Part of a small language model's weights: tied embeddings.
Each number is 128 + 24 x the weight over its row's rms, rounded and kept within 0 to 255. Layers, rows and columns count from 0. Numbers have three digits each. The size before them is the row's rms in percent of the matrix's.

# layer 4 MLP up, 512x128, rms 0.102, rows 0-108, columns 0-127
098:074125118113119084105157124124130160148133111143114076132106132101135115102095139146132181137120113147155157088148176111099126147127115134122117147080098129149129143198097127134150148153153107123136156128097124145147087149129134136149092155096133142099107136143121134121148152126124097139175142138123157114125117145129108143092092114140114134073169176167108073121109143151142130153106
100:158087079186159124188121136135109104129113121106143109151153186107102090130138083147104136095130114125078100113113107142114102126144136144138090130146114103130130127112084087126172159167120115137154107133085144114140152107093168136181134111159118112103135121149168119121118159197122133132127105136156144145106102143107133129109123126144127109142108142133125138147123135129104158149160
094:119103104130161111151100124110110145131114148076136089132130103107111088130132106103129083115099138133082140070099092131125111138155118147158099163118113129179139153077116135124137158143169098153131162145133134137143169117108092134083112109122126133108136133102129153110137137123132158142136149098138154138102096111100110147145160173121119165146139112164120125144109151083181099148176
096:145119121128132127107114139149109080138139119151125143114149141129122119101159113110133156171092183088164153113095101150110127145082133116152112116079100140143108163130095082136110127146166131143183124119140125127151135121155147154099156094140152162178096132123131159166131115144138137110122120147114116103149124132099112142185165105079138109117167111083101108116133096150089118156129
103:132133100122101119118123134126159139133141173144120112129120109112125124084109150069080146113177120155173157114112173169138122103123121179107117116113119129097157136172134089126153123162117141136178114141135153099144115136125100106149135116109147153126113142127155105134160166116121134108113118142161083094133100148109137101141150125141121155119150157089124122167099151080188136079123
102:165082149112128110119117137112119107159136107137123097116164144140101120107147135123124118115112099086121143117093132137141109152146107091178115122172138130136104136137132155167131115125119112200099168155168125155138140149111105136123147110133138143093121121138180122097080131119140138099139116194161096114102142152121072091122130098173145150150115114148135144125119097118100125172089
102:135124163148190115105151117129101128127135123137121118093145131118110116116132117132121106152130126126091117147176152124148148140098102121120128143158144091128098151130127101148156069148126108130171142130120082118117188139180117116138121116105128118097080126166119167111137072097113141157118109196116121135125154116142145131120071101142131179145109114172102128116131108130139161125170
107:130132128124124128118144133132128149169131109091116117136157133150132139096120095154107154125136120155113140096121134068132118176151122123176114181123148127133122139136139099131143134119121160123097101141145113110110110101137135104107173133185111137165113129163151157100128150113099110122132121133159146146134088180156103107131152105062116153145083118161133139211116139112089154097130
100:149119149142105121154094113121141098155105122130108132106185129092127148165148125088145117088141071136113117109159131157140120110134128120142094119139129137110166106148110129110095113143077088166163129125138153115078137135172122099130144157121107109136142148115148122122105123172092125139114177114148133115147103094136137137111138134159130139100167098120098181131175175156167093141148
109:144120139113107144140126146092144143148097160159102134113120103197088105145130090097108091087135059145168159133101101122146150104156127156133118149098128129164121096069128122166116146103149141120146152137138119110095172130155144149158117098095132144130131153132140141129094143139176082115100137132110157127107107159146130144152124124086144107117140105138127111130118108078142106147143
092:145130145154136081145150153144098107130132159148143118116125160136115124149095109149157124126124166121145127149136098117095143187129088155110111132125128092075120123102093084133095122140125149150129098155121125134164124079103111119111145091173151126062132171130134121124134113070129151142133111126167106113143134153147119144129139144129098123124137105145096164171112114153095193154143
088:142133115154109113154136088154118110115166121147137116141109088098136123163174126101143122127138127133125146183089124110178115135145117118124099108139106146125089127132157091123114167134132098176155143063090123153091134087141116143134085122122105112116150106112124143150105137120134107155164134148126163134097157064106140108139108113139161159122141165097138108144110147069131096146138
100:114110080117118153130107114107111135143171118113152140164152134116168137140148113155086139095138135128169133109151136134153123138119126095152150082096123121140086136181108145103157094159138128169133143086128137098140129181128148156161112090131100114081157139175103125150148127166169103180138141114128163085120135086135115115098106127119102143108153109125137119126105098152138157139108
095:111118105140168126111138134098172132164134113103148134124133144163103098080153146106080140069134167100107130149112161113108130081088158105153094128115144135104109150074119097146116111158098107143122087150125167132149142135117114107167120117132128137129139151109130134135147114065141118125153149135104143113154112149130153087161104082104104162141159117117159133126151112131109109077131
092:098109123114129090100156116111076135146148141112081148073085145143106160133138130136102142117074104183131101123165112123134099167145119112123156106133111133148092165130141130119116142144178117122107115140111144126148170123112134122111175129123162146166149183110168118139115120131128165131167085104148169152112091109106167153150110121116143112105120156097133161125112132114124116108155
112:149111124165140166128139128127149108169097169116143123136132119096139141100116124164132098139118135143129107122128180133133107154116173135157096108117088110078128136140156106165147127163116136095096125180079108093142145129152115155096180119156085101095117105113143090141108127111130087077138130167118142112168138170113088127105115151145119106114110093119115115112150122150112151129103
106:139147125134131142096127128111135120113139126120102138130128186129117114135191117130145131146157090115132145134106099128093150117174117182147158106134113071130092122129189110111141137129119157117135119174106094113129111158086145133113106150115137105103174173137134143137120088124134108120157102148162169140096124129148120103156123163102115142065122173157128112146088103140082124128130
095:183116117125125149113102146122094101138152084120126129124144129110152088160104104110127090118162171133106148141145153155089091158130134157116155129130113202153126148120150107124136133154151160090144146148138173106105155119143121105152131123119125105121136122104148096102054133089128119140113171115136141123120087122166120100121132143123097136127104143117105138139128133090099196097129
108:129172093142103093113067121145094129093119124146121098098111115135120130134106115166126140134085145124136105123130130112126085141147109198139148141154129141119074125097145173121127160148102129125160107133139163116121142137132171134146096058144157092163141139112100166134146125119121078131135136142102154129148126175146146140131130142143132140077132116151111144147146122140135125062136
090:114172087168131088110113139120108113168119177145137155105082084176133111142128092118156096095103103099162140100138147122122145147130127151118158091143114153126069140105117122119146136147116102125152170156139128126154136129189140136102117145155140116135147116126111112155114167173115129178162101128118175137114146101119128091124134135124135120091119130096133159159150128138148135110085
097:126130103136098157150159122145123154125128146106134149112111114123144114115129079118105109152092129172104116093122125131079122115082129118106135114135124179099108147146161143154103131147136092103170150168077113120122130116112148136129124156124177125098160134126148132130129137102133112125158132156138165203144113094126146097125087118135140086120178183153105113127089161159130106115160
101:107111103147139113178123173086130110151106128120148089175103142137122150113148106107123131135087114135135099130091160120159130125114149124177188113144123156162142128109147115146132147160122097115141148198146121117145158104118106136137135161105130108119114094175145149068127146103155082161112133105148143053135135129139118135155102105111152095132130117106124119119108132105147115147114
102:097126161110154145158125121110090109121127115126103133093104132170121141142125105169122131130126142122144135145103158142103130115155157112148142136094090143121088149134120094084129092129148151136107125138142097125125125128155129114145127134125173139128082134065093171128130123104209129131115085108171148135124119135140113124086110093147119071092163131135136172141192133108113113147146
088:132131102104136156166158154105083135091113131124117132107117156121099118097087103146120117125144102145196116167159140133146129087140143108097140143132074132156155120108090121161094122145060116106119120109126137167128133167097094104141121113097138139114138141137134122100178174125119139152166104147166117116151084134170141184131139096115127092107107112118106122116124127127124130127143
094:142151131145113145120134096133101093127131128102154132083150153115118126099129080153141130130091133149143078166144145124147141086150168104118128149102077127093116138153132129174132114153157144120142113076155123149087112094178143162147144161120133103102112102149125102134136095157141144155131097140118165110147126152188065104137112148105125134147125106123108125105143110135134147153175
092:158146143114092118122099143137162092087154117103103073113133132131136114140120162117130118179102116126108160166128135147118153165137102105168132125126087137156138121172162121125130149137157178124127135130128116163144130106137092167146103133106116142093169125155156125183132138154135135122132128144136105091145123093150142110122064125136075128135081114125082138134107132136139107090177
100:102149109153086111142120150111171150133121130143117144107095140134101106127150132150084123113067116117120098166111130126143112111139148141156186096157102102155116106112140121127138073139115174091136124137099181130170132092126139170086163127143184142142153144096116120118088126119120081129137132107134166136134113123165148153092147093114111109101158115118133134101114122156112131161141
096:152134106139128101100105160129108117103147080157069126132073139117116090137122125110175127073106167150105110123107185103169116153143158112138137149119159089141106133127130094125110173117135135146161124112142143099105128059147092146137150097128083148166112124149100142136170118134128117131104137143089144109141125170123140115159132099135115138130098133134135103159126131138136153088129
093:121140121148115093060162139112127148117132142124131115119118114141091163175136106141134137134111092094121114172177113072106131129162130092127113109135107150147116160155134140121109118121126138157120152156087144098091126123136113141143092142124105137096120171096175129196116149127084147073162152152109105155089141150157143108132118103107146113132119162140133126116147132114101128085120
105:171143128114126106134129128143142103126142103108111136131150135130136100115139190091115092099148106135126091096140148112130118147145131148112069148138156125118079094119159136119117102147150104129137096141169102113116138157147141103195132122129137139082130159122125160179187138132103130077124173151115110113126123130136093131112105126088156088102132122162117119141103074138104146157117
113:130118116130095158088142144141132158193093130094159145125096167117122125096154169082112119126129074119120145106100132090127113127166180143134140138154180136114096126121099147126134136139109114118138140114165132161133113158155127147076096156151103074148143172150134140100102151142133143083105157117089151132127108142111134138111125118127131156158119085096129117136138103092141149132108
094:128147130100109070175135159150127126127127123139163105137147118141129140139164128108142103113193114103165140142137110124134084183144108112089118161146109149106125140104080108102131066123151128131154159108126142137191143130135167111131102125112125129072146130106161094107130157104164188136134145119177146095118131146155130151127105131121103121111132123138101112106100120124138162133119
097:123108134108152098130088168177145114135129137133120134087090152155096100145168162104118151123133096156134122100157115121168078129140124139128145159149109137097110109092112143145131097132126131127148119127127148108128143097108144129118141048130128085084147119129143114179153122137089110094113146133131176180090142112128130116142124125162145120084152139135175156142134130101107102165107
096:129133075116124122084149150148128117137136091155129156119102111156107142169139128114119138123089137125112125120092129135107129135140152162112173134116131104133131117121107135142114116120100105102106143166113123129171135172163112070117102119115104158133117177115125154152159136141098095106165127136117089114150113118151157108128159084132082141124159150170075132156127131131115056154079
108:120144108112115098120110118135148115111095145152179108085111107119165170103122095109132103150143129097096153102121131145187129164103105130100133132138154123159103125115150136138173128142119153144142137157079152132096092106088129106154158162110123097110127070105160130151139172109126146146150163126128146134134101128153111098145123119185119145151150162136094122120114135145142190118152
108:157113171126115141117165153106101116098113156140122113146090138160159136156179148105123135113137161163174133098152169134147131147130128080135161135157120142110121115115139158118102165113141082158129128137114100105122130122131125117153158126128108071082102150133140119074146121096134136105123138097119149129094098123111198133112129134184125129125146117151152102104153147145085128089102
098:144102141166133132150123101102187141117134144141089111111156117137141139116104136072104120124115135143143096140101122129119135077115146151149119142106086186101151147106166164145146152127138153152105073101119147158143181130126133123120143080166107132109116104118110141145114098150094163131162081151126147145096132111135169150111127119150124135074150166129089126141142115114093120105130
093:156157104127131131126133123177137113108140137153124100106104101156138128155096076137155165152116138120173149145138127142080097129130178132119131090131110131121113094143105138133114107148140101124161189120140152148096116137107140124186153090126105092133131118132133111140109093140110116158165107140098106172109115089082113100160112136129081130150173185145136118142097129111124131099121
107:127077121150153115110109154119114167128114162137168136137101149128130167101137118151075124131112143101114132130132078128061117131135135156145148176143105114107121149098149103124139101113087095167172161121088127190166115133113126139129106155099129109131113116098150151133138126113147141152112118141121127145129119119110111117106130150178157150117155101136110100086108121067172115109103
098:120149132108106128115118161113145144089144127144104129110080153139156173086122111159123114104112123168139101144140105150134165180147101124142152137085143119109130130155082091167159132136132127128183120107155174136157160128102093079127094134169122124144138136148133103137144112128140169142113164141133131116148105109140157098107124139101116155088122097109124112129131096083130188095137
107:095170125119129106144150137097105124109123137121119156120143117099109121133110129126135104123118118172154087117077125115108156161088087124132149148164158123121111124134084144108095136143146067130189122114135149120129130103141144154094113141119147137157119104125127133076162138134099133146141105130136134111145108144132176211193139124140121110115153073166149103138136145147128145112148
099:159144136109159126133139175126119108112128138121152159146127159070139103101088121142159189121153129176116062124168131117113137151135056134123153129096096099120121135122137146146119138119130116194137106142145128149100093152115106099117187116105155108103186152113154151128120098123110141115127107118127117108119106121136143134147149111128149126147148135135149106176136114133139102148093
098:123130158098132073099125117130089118136118105127130103141122130130091159143162163101111132109127106137119152157132158093143132127091128145132099114132143116084148144134081096154117139092122082138135140080108118101148152141138112126147127110113113122128134129131134124153153148147136148206156127146128120131105139129144126165162061122154122173097120136096147077154181149131127122140193
107:170130160131106048142141106138156113153084139093126090169153144147130147143141124108107104170113118145104103117123131190072137106110156136143123120109104157121125129133141127130080115124125129104131138106161105136149178118111111133116178092128127163142134149142092104105105105142134189172138084137133123164152132147130100123119102105141106122096152102138111132134148115131127103105155
098:166141099172110113149126155136165125171103103076100120125101118142129111142155125142092101140141108098101136120127134109120089135124158132169121128155145097156130109118097112102113087131148195127128176131180164158096081123170080151139142146121122153091125134126147136122121119140131114173155122116160175146113124109119091142150127108131142110113089139101115142153150134133086106150140
107:153156169132140132072188139101144093125120124141134126152124124101103150128119140137136155150143135154120133137061138117142154122151103144073124153105122133126093147124119106132089119137149108153168073148168103136143131126128150125124159096111157140123089119146116114156132112118143167083130133109124159132118080158150166123113111105109114169075105087102138119126106115171158157146101
105:154127126103146093121130154108134092165164098149153110116115169106122157129107127170146119165141093122127128097111127139143115159119139134139156122121129176069146116138129114168087136159132120069126111146068079096144123110142147119126180159120099111131119109144149100164094139127105136129106138115134128089148109146142078114145128122167122190129127145146143154161109088126113105141134
102:135112105119151180134107136118139116126109111119152184111143121132159157116103107132147093133131119143154129135110168109131131092094127131095143131138159121135134123139100113135048155180156135113168106108136139173127149120154103156112137127160080122156184098100092106124162089111137156133126161112115155115155143117145134097103074176142095117096145108095129109148133120136144126146123
099:094094176103175090116129138106141109122111155152114128113112121129099092163078159112106129149107092123100134139139113107139120178121131083164169127098111099089121120115161092137109104117154168172109133116162146139142120137094124127123140194132164165149128183103146152135162107143112159123172124117149141119131099129094124135165107111137157126127144169107143117130129131146132112149136
103:117117104151182125146167145158136131165108143141145084141103146148123146144102137150137068127116117134119148115130129094161121145153119161109194141113107137131092135142110142115142134124097101178102126144092168089073141147120105190118146134105127134131133143083093123160135143127098111135145121108113120112110144132137141161134091121123107129105139159088131148176129082085126098146153
102:116112083148107175167175112129106152108132098078110110124134151127125123120133146089095106159140118167135122070133108124125116094157155134104119113108118079159077104143115066141128120128151109140160149134121157147109119106143130132171126110116120158148109076159153136143144136149130161116096161126128148133114095142148130082156129143132135182155155131142110094139104110113162127095139
096:110128117108166160141127120149120122089129106147132145129102133137127121154141121143127117119136108151197106148088157147076131154084140101123097153145133140129149153113058124155141162109140151131148151110114134124133155149100111144126111159063197140110180076179154135119096130098174129127132123137127117097116136147113125100118089104148150142097149136112131095105145129132132126108125
095:140114135118130156121117106134110122117153152095094129128122131130148101090105123181110139104140136177162113100071127158090110137123113155163142167143079138128120069149198113117090140139117109116124112160108137143118141123126163138174110161107173142091150102118114109113148122099107167150142139144142127173107112130130143096141158094148090123141119155119132149151145117179153147117126
085:133120134054124138139100132139125098123121143123125114112139149096090097105118104105126134149074145119114135136097155121103135105127113114133129157169129123102136092163126087110131125137093123156145124114134124166116189124150099194126132121149162099191125120139135146159119089167125106085117171131129112135096153164145125112094166156153127168097141129126152142096147156107123149149115
104:104129148156177136104167132093105138160110096109138108083123145140145108129133126151101184121132092139137162187112104090145114148114132123129173105161131148142086150163150139124121126155097134142120119126179147106105114110131076100153141145132140107135107137108143139145115115114132132170140130177108166143140130097127143107095074120144095175100091149131131123132129123099081105139103
103:141098167133126123144124131123162113108123140118164139104148103105159186137151134108116139080145161142124123129125127109060129123151150119132142134133132099080168128130118130125095139156125096148112137121099107106123158160190138102159112162076121140158124152140109089124119109123128141155078152085096112176118151110125116115112159153119146126149151133101116118192103096131131106131169
090:141113136147138158118149155109143143145126070110141119094081162127155155133158160115104103117117109133137090103128104113094140116133143114129164120118116150093080103152135119105135160111179099162147125151106133126085097129118124140133153164126112153136101099127122142117119151109128130139132137128144138123124112137105138130138153093115124123145148209120052127148166112192073149111144
098:084147118110118128149144119096109100194088140106143145094085148133105148122158103165141114096122126120122160162160118146096160154155092124142176132150144117131130136131156177162135106109128115116147112138077129124181132133146122149108082144134108110148137132105137111114137160120134156173128085126110131113108099170080125117121108097177121146113157139129149151147142131127116110118182
111:153152169153110079160129128161133129142110142113142088117098132118113153145135142104078140106129127116132145157163136124138103106156119095163116155135138152126128140130087130139119112171137110123185094158144155079124135116112085151216101144154118117099109146090091087144151109134158162117089112118111115107098148109106123141090124106137173125139157124129150166138113118128111126114121
099:120087144143136156090114138149175120108134113109113125183126091119136133132112111076138163098090124151122143103158134142125139119138104112154123115114131071187131111168125089152146151144126173101120114149144115156143149184122129162127125143098159097120119165113118141131133145093140100146130150079084142111133113141168179156129128128155164107123099103106108126102174126132114133149110
097:094123144131091106103107115145098107097148142087123166120133123110157139130140135101122119144106078152145077119123136116078142127127131124168134122096108131127120113126101118100134123161083111126146163125115130164144137114116153097124107122150149104179087103130146147144164108089169144119152125169103124115129141206151143118135142132115118079183149113158140126091114130144124179108165
096:128113105116156121163150099148138107178139133092157119081111127113122157184162153129124130111147146165128158159101105082071133148112110102145092129136104108090105148131160098116141127155161114184155170142141128151115158116131158109122122122114175122131131114114114112144090133116089162099123150135153130125117095153096103105135144104141089143154096155136099140124121134097145082148116
086:118086157123139117095147174160156119143121098096090120139128125141104166150112117156143153076198128099125124071125134107108121096124119116158134140162112161148111137153099092122126159121114123159089093138140085162161119116164137113105147130164125096144116098139138117132142129129160154088124118173110100095158126127154139141100094124080128136096102148134112090111113106114124141150123
103:099115101139113143102140126120115126148130139112137126141122129125139157127126065161132076127120076111113132119094097072130146124150181146134154148090107128122144089116142153131161149159105158137121092146127152118125153138136144150132140125113138080115116153097144154073120157136098168149124153109165146129118115174115163088134131115085082163141130130128143090162125098080162146116111
103:173131122129103160138115154119166064126110091107148126168132104128146129142171132091103099132099152133109111153073123120137134133170081140160106153115139103153104110143096106121084152138135098146141127137164132129156113155103116150104132096152113116094124114172133090104155115110143084160134093155082124107139126125175111154116139086114156141154116131139162129160124127100113133153152
102:152144142144112137109105145120132127092114106134151131138101145093127089152111153101145099160139112084150117093081134105112150147133140120111109137157118132117083094129113109110143155168112090160151145145173142109110124139103110149104092154142119105142140090130169142122128177152109087161146127143132130154199122114136109115122091119120135132170157110128164084085148129133100171146084
094:146113166096136171133107121100132109110126118143124118099120088129136125093104130139157145127125103123122144135141132170174108167149115077174134113120124099123170113159077114141098146132117155113112127090112097166097140150115142165153122146099087155118160099138125101103171168166170113159142132145117110109189132157140082132113148176125112120108124100114110116144148119151131141128159
103:105108146096143140119122115105170123114132105149114108136119137188120106071139117151111130142151119103141132110135140171145126074131107108159133122146083136143137111138119109127142112095149166133081127075107111149150136110088143133139122159131110117147174114093104131154170129149152142156144134111168140097160094160129116100099101060095091109146160139123138128142126148092165153106114
091:125116145162137158083105149082143117165131150097138148099129101110130122120117113131087057124104116127136141154161122137127155107147130154178123152097162149132125155142097092147120160126118163116099117083132115133127118135117137140128089128129152086118081116101105124110166071102122142132122146154093134119154105149117110142143152194160126130146139153148148131182164097156111139138128
091:149121131152121114123100140148162107141129164103110146146087082172125110123098089121123160109139120123078158120117098125095086110133129125133148119152133147128163114156134115135100104137131160130140146135121125114135095122139136147126160168107106129111110152143141119096122168073161147077132183085093170159115151119134105145139139088178092114128152114125166086147129163163130112167128
101:097115140104119200161105184091133137098125128106131133124094150155123132115116080139116120098061108130136147099136109145133134173136118131130137145097144085104117113132102105110135107147115097120151130122168172180114109069158116103082121138102156136150148135144134137133182148133119139125143112160105127131124131109131157133110112148142105180135141121146131140109161157118136152087160
103:152122115135137163118124162157095107143121147107156114112093140152155085126114116104166096129111109147134150093158090118141159134156117163135134146135129121110134144136120140121094166158093086110131090099117145104124129131151100142184125082061130081121120134108137140127125175131132093125117137137094140165134116095151126125115122120110155185160118131127127126147112148094157196130084
101:126124134154064111125122112139164123184099111116125114089113123143106116130084128155127125139142139134183118161108118176149114106129137138102073138137091134130080122097111144163105135121113123162148130135140119131166116125143140104122127113161078130122149138112103142140151096162106154121161071109121125119140095092145105151151125147126119109113145181126119111134163130102128139213134
094:149140138098115127116111129125136101162140148139115108112147161123127126140116155160082124162120135145157105127129150131169104101159122123163114128110128124108132131106063117141102097178119131141140102088151143136169131173118145136104069144120137081111115082148126157106090130163108161136187091154116142120163145199149134126118096157102105128120115125143122143078142138138121146146148
103:124151123134184121144116113098164111118159151139093120136120145127120138159118125118150145112136120141132141123115137080099115108140152128156131147148099099099130115125159092124102171099099127144120168079187139101119137122114087086164090162112132069126105122073132136101136102098125156164133148137116125121175079159104132145109114128163171131116146124141111081123137126129129131179120
099:106098142168169138106151162131123136149156120108126116105133131145110106177154094137095111137145106129130149101177132097165122170101092166134134155124117108094121097148114135152115115152144100123116098151092093116159145129159085079124069087122127113179135132116082104111140132149113130115154115106126133108117093104109121176134174171129153131134132109125143120164128088127131120158127
103:145147129115123135131088104145148118119117118146143143131141133136170119090120101152127106117143112122137111088106168116100148169178113174135153120118116105134110154135081115094141110107136117101158147158119166104116112151155108083097125112098136109133139144148154096100118139156130138136173107122161143126079138112111129096069206122170150129127153127128116151165089169163145140123111
112:149092070126116106157165116131164107107155122103083134089093128167166098127126115107167078153098113135097113112090127135099158118189132128162165151139148101149130120111138127129149103127148133159132115082162136107122147098168107121143108138142130134122156119105097149110102123097138131151126160143078109150118139151105171103139133106111141130113116114172126109169131094128149165113132
093:112132093116141170148132128127136095121157101119126081135104101096146098107121115132151160114135128069141122148124120150135145138162110131165106093146160183118109130146145111166113102119114170107103128157112106093142165128148079163096094145143154134132153108104124166134149138129121139111128158095086138157142159122142185134137120096118077138155144172148146123132123082165134118116093
094:176115143111091141148131098099115121165089128090159107126122130102152111147136119121133133044092172133097104108115107064128121124120149147163110133166148084121139085164114102139153148162138090116117110114122136151159114136127091153161144129150119113136124156125116101121139104139114099142098175114112119150119102127110079097178134116117139140137116128139155120140148096149131128083110
104:129134114097144120143092149100113168116076125102146133118141159107086140150117148175115100108147138119159178160124126159131116119128105119165116093142160163149103147124146092149126092106123111093159073136149146142138107136071141139109126139095173111133090159139135134099124155151124142115172130103116129107138161133107083123087118115109079152144155134149110109127128167179116119124133
100:121116117138136108111150148117117142123124161093061097128119129112092154151106129180129166119122144128147124140105128162139134141127099200169131105110120138107151156113158113155126157138120129099146161150104145107101125062130112107123124165140136172175108147131172097121125126125112168151141128140150153122114146125115123122137103083106121149114113149153090157131141084099067153125102
089:128103134144146158091109126120113138133134155122103095130160113104108120061163108145141153085104147161121132101129131126111137139123129119090121158154139171108083153143129123171137091127119130108129139129137144116075125137125167132163122150110108144140105067144084137162150127140116109170085117139166176135140136123139164105145119147145071107160143151107163093139137088117091151126109
110:118168098114151108113159177122113132080117158141145130114119082077173111135150154139146088118151103118169118172146135112112103149159084122149126122121090144145097108117140156171124102127138103158150123163146126112107092141131088131097140078137142135121136123168167092148154125103153157108115116130162123103134102146132156130113101111148148161162129129075134084124100133151117136148126
107:146117108137089110123136144137120134117096116125153158159147101132126123157148089109145137122140098174126154094121123168090101164116122153121149135148076147175135065132118136095144109125109112100119156129150105118129140154142137128127100113139114143130073130158138130140149165091129141161142119119140087108126133128126070119116141108207147167132177128103085113155152095102125106136156
096:115141121122104142112144151127181099140116162074104064137152102108107155116147126095127117133157172104097159171124149109080123104159103101158128109114134129116120129153170107148132110130137171110106090115135127144135142125099144165100140105133154167144109113138092143172097112114095130133144126142148149121100125145157109131083148130127110084092125137108131139121196139121139153140090
100:118117146065163135110118135087124160112136144103127136131132119118155151104111166122114125112151134124162119101158094116095109111121108180133120101149143140140121135139132138092186110116157068106141134117139136117120134150088119143164179132100123124093146062075128114126156137133104157154115157143102105124140131145086161127140109131151141166071127146144107138116152128082120144163146
104:099124135156153088111119147147093148104111128079073110122072125099103137127121152105138122155103124130090134141123159146147141131140148111161135128148070121104107114146133112138111105109141144133129064126124159174132144125162131144092172157088120110118117150115131135193131119126123128141124118212140140129144114122093092153093147128121164116115130138101126116120102162165125128164124
098:157136141108153125166128095078138111101146154128116136110119127134140101112123098168117092125125154132183132086116152130101168107120119137140125125148102114099121129142110155104149132115139089171155145190097133141144095147131072138124096146098076107136115140090148126180156099137131150121120143110143105116115110170086094126143132146133102100138101139147123144102139152142080170163150
107:133132151186159146120119155083098120151122131122128135102094151127107119124144080109126101119130122178137080121119103130104133110165140139127148114200136137139142142142120126113126130118122129128107149126099165089184146113124189123148158106140149142081116133170153106181113083086111130154128105133141116114100090147111129112080134137137110140091123119132158093160112155125145152153138
106:101133104124129142102129116145141111122124125144149142094146097156135105124154127091145137135151169152191166087123155127121140109137095115134136169147096093177146095098121119132152137179135115109137119109119083138131148086159101133166135147135131122183129128109115106100131145130173146107153156145071130145150119117114146088121117093127111107104150123106110096103114138140142152061171
108:152113131124121114127150134120133057096094117084166182080108132147128129117136098120164095145138154143169151149129104123126130130129127135134114094122118133126076141142098105133139152118112134122138163160139129143120112140112075142131169160124150122095130124136103077156100103144129162114101120110114121128177144108109154107103169093141138095133075102142099095162156100160136087128145
106:092152104108152117151141135130161097123121127110101098127116094160092128103104149166119143158123176135129137109123182135117099133138112139131112147151131125103165199130135141100161120153113184151111141079135161129115131113068101109134146124079098151088144130162160112114115100129165129121126149120093091102146092138106112147122130103115136131139102134158112141177147129131116094162141
111:146070128186102129129123093157125111145070147124112133095128173092095155109120128067130140150153153108113139132104110106140134096117114138138125147126073169128137104136083129115139085153170144132130137140138182132108115139142137149142143151128113119151160138127183109113150147143114114127119124127126117125140090104124140186172091132144129085136104137165167114112152124123115127138169
106:153085120084123135113111149116128114094121114126143135145094066114167124124142110124127144156161150124143161139105129144091123194136123086099152095101118132115114169182113112127166100099144109161130145141127124127127123097058126110170121129108167142155123163105124113135113174139138119146153134161127112126119132112131150124156115125113146175159132152111064115162114111135149150147140
096:134160134136087145061143112166175145124143134150151134087119123165126079127106154150144110154141113104176140130097142131157121144099144133103109111122091139134138082097114094133159113143104117122142133161129162145130124115088082138132153111132168156106118172111141111138148135114131093108098069108128110093173097110141132141109143112116156135067122111167102114131141147134116111107128
101:159154146133149149161120120116146092101102142151130167139122119135164182154148147122148131127164116129148163118111122114118133119114140127116139124174098121121083154148061143117151083189127173107145067150145105129147138155108123099124101168149094098136098143131114133162124144108113102175139126105129129126113144131151089140093109114099134181097129085154116110104118147145122141114127
109:150098136118115125124115116127115136061123145139130155105169111149135140134114144089089077129093125137117141146167145143147128129103128104137088136129131119136159136151130106088145104112110118134107122088113169124133071150108111159130140155095157136136169121117103168175168149115144133085162120133101114122157160128087082143114078114139151098105133146171126102130131082081136152119140
095:108135086177094133093109103123114144141162102104110089145123123116127137113128130125148094101120085115129118120111122084159139118160133132126133170081133159096104130112083099125084149135130147132141125155155140151105089119172151160161107098098148123133142118048129128093095134081114108149107109107172152163119113110137110142148143133162129175143129118142152114146103146134112153143146
115:142116136177127152138101128083107174094130113098184129087116115107102119134120154120132158133110108159135118136150122107120094133146141130131135146115102153142118155124111119154115131162118119139108089154171126117129140102156122121206091126126125169148092166120128147120173097172154108123146071098151127126084086122121169123118141141148163113070134127145142097127101113150130126135112
099:140128157130123078132135136116154127121103117106126140150118092109105101137166111173129120123154104131117111149132135097141112109151115100169174113143085121089097156131122130133107142099140151154155102163124154114076159159167129123081091163108134151151127087158129105141175077190148140162142101109122119134145130124128162134134155155104116097156091103127118163146106097140127115152137
104:117130156108169148174084141128099142093115101140126136141127120153125122143104142100094131098119145139090123136117154121120105135127079155124103128152151121120149134130157103139092155140146137156139084170122107158160150144103119098130134149142136117108112162130118146139123108113147153146182088160144121085158050140203103129129126095134121085123116169107133131135141143119154153174119
092:115170110123158165139133163100137135117121122136082111106099107114134139120125128136144163097103141094088119122104101122118114153152101171148122133134170095094126103112132122126099109096149124150163128095144096129137108119140142108142092091103112095114128133132121100103126109106153135093183103151134173150162123165136146138119149163139101159124115209148117102171101115117158126176113
096:180168143128140134113145152110137097080159148097080100159140147129124139103135133103121138142106144133126140174132098109105165129147099152165157134114129094154104142166088132203134084166122133127125116115086116123115114140130130157103122148143136146089101113142152094107119109117138132115112137091114120150130129113093119120156084071113124144150136101190112146127158123104107146101120
099:136126136128168137114148134134143124118159141146085092115097141094136137146124126132118127105126124136187060155091148140155123162128119120157172141172130143149138096097117136092117143144137110141114138099117128107164146147129102119134120143136160126155136145108134105104137193099108107138154117111176163126103109134121087137176174121105100160113083148085091159144121104170107104125136
101:112111144134150115087131111098075090154107129122118158144119136084099158139125137125124113068118159048119094165101096089100139137138122141117127126111110174162146159100154090152113143162100150106145173144125135121162108165112118136133142105121122104129148138141151109146146097146140137074139183127151131100136129104136139122150116112165121177123139130147127117124160129114160122105107
094:119125092162164102139118095150115123132183123125118118099151155176131142133110126121138116099096083104147107144126177150103137141117132099140133146124073126107110144149138128110123147165156146154132102162161140130113174117124148149116156150126165111148126160113117131139172117066146133100089106088094135124127148115136100114099115134127167094107147144123091116151109119169156193104119
104:153129117156203149103109137117101124153128155130146113103132106099120175130106157132137094117099144093124128133138149131161141104113099120142146143138112148162155132135094124106121103134177132114058105148132148144143099120181114170146115122135131124133143091082134120133139088112125136125091120095144150107158120179133131106135155155114112150146143184152090092140123085158151107149110
101:099137116111152101126135177118115118140125120130138081120102136135149111131124189062144167104145113136122126191106116139134114136110119110102169125085122142121106115113110104102153176109107099129172101150126142142139138172121133145133112152112154144155134126143122152116135161131120125132126084157080160084130101085125099132132135088127165132185146152121094098131153161130096101145112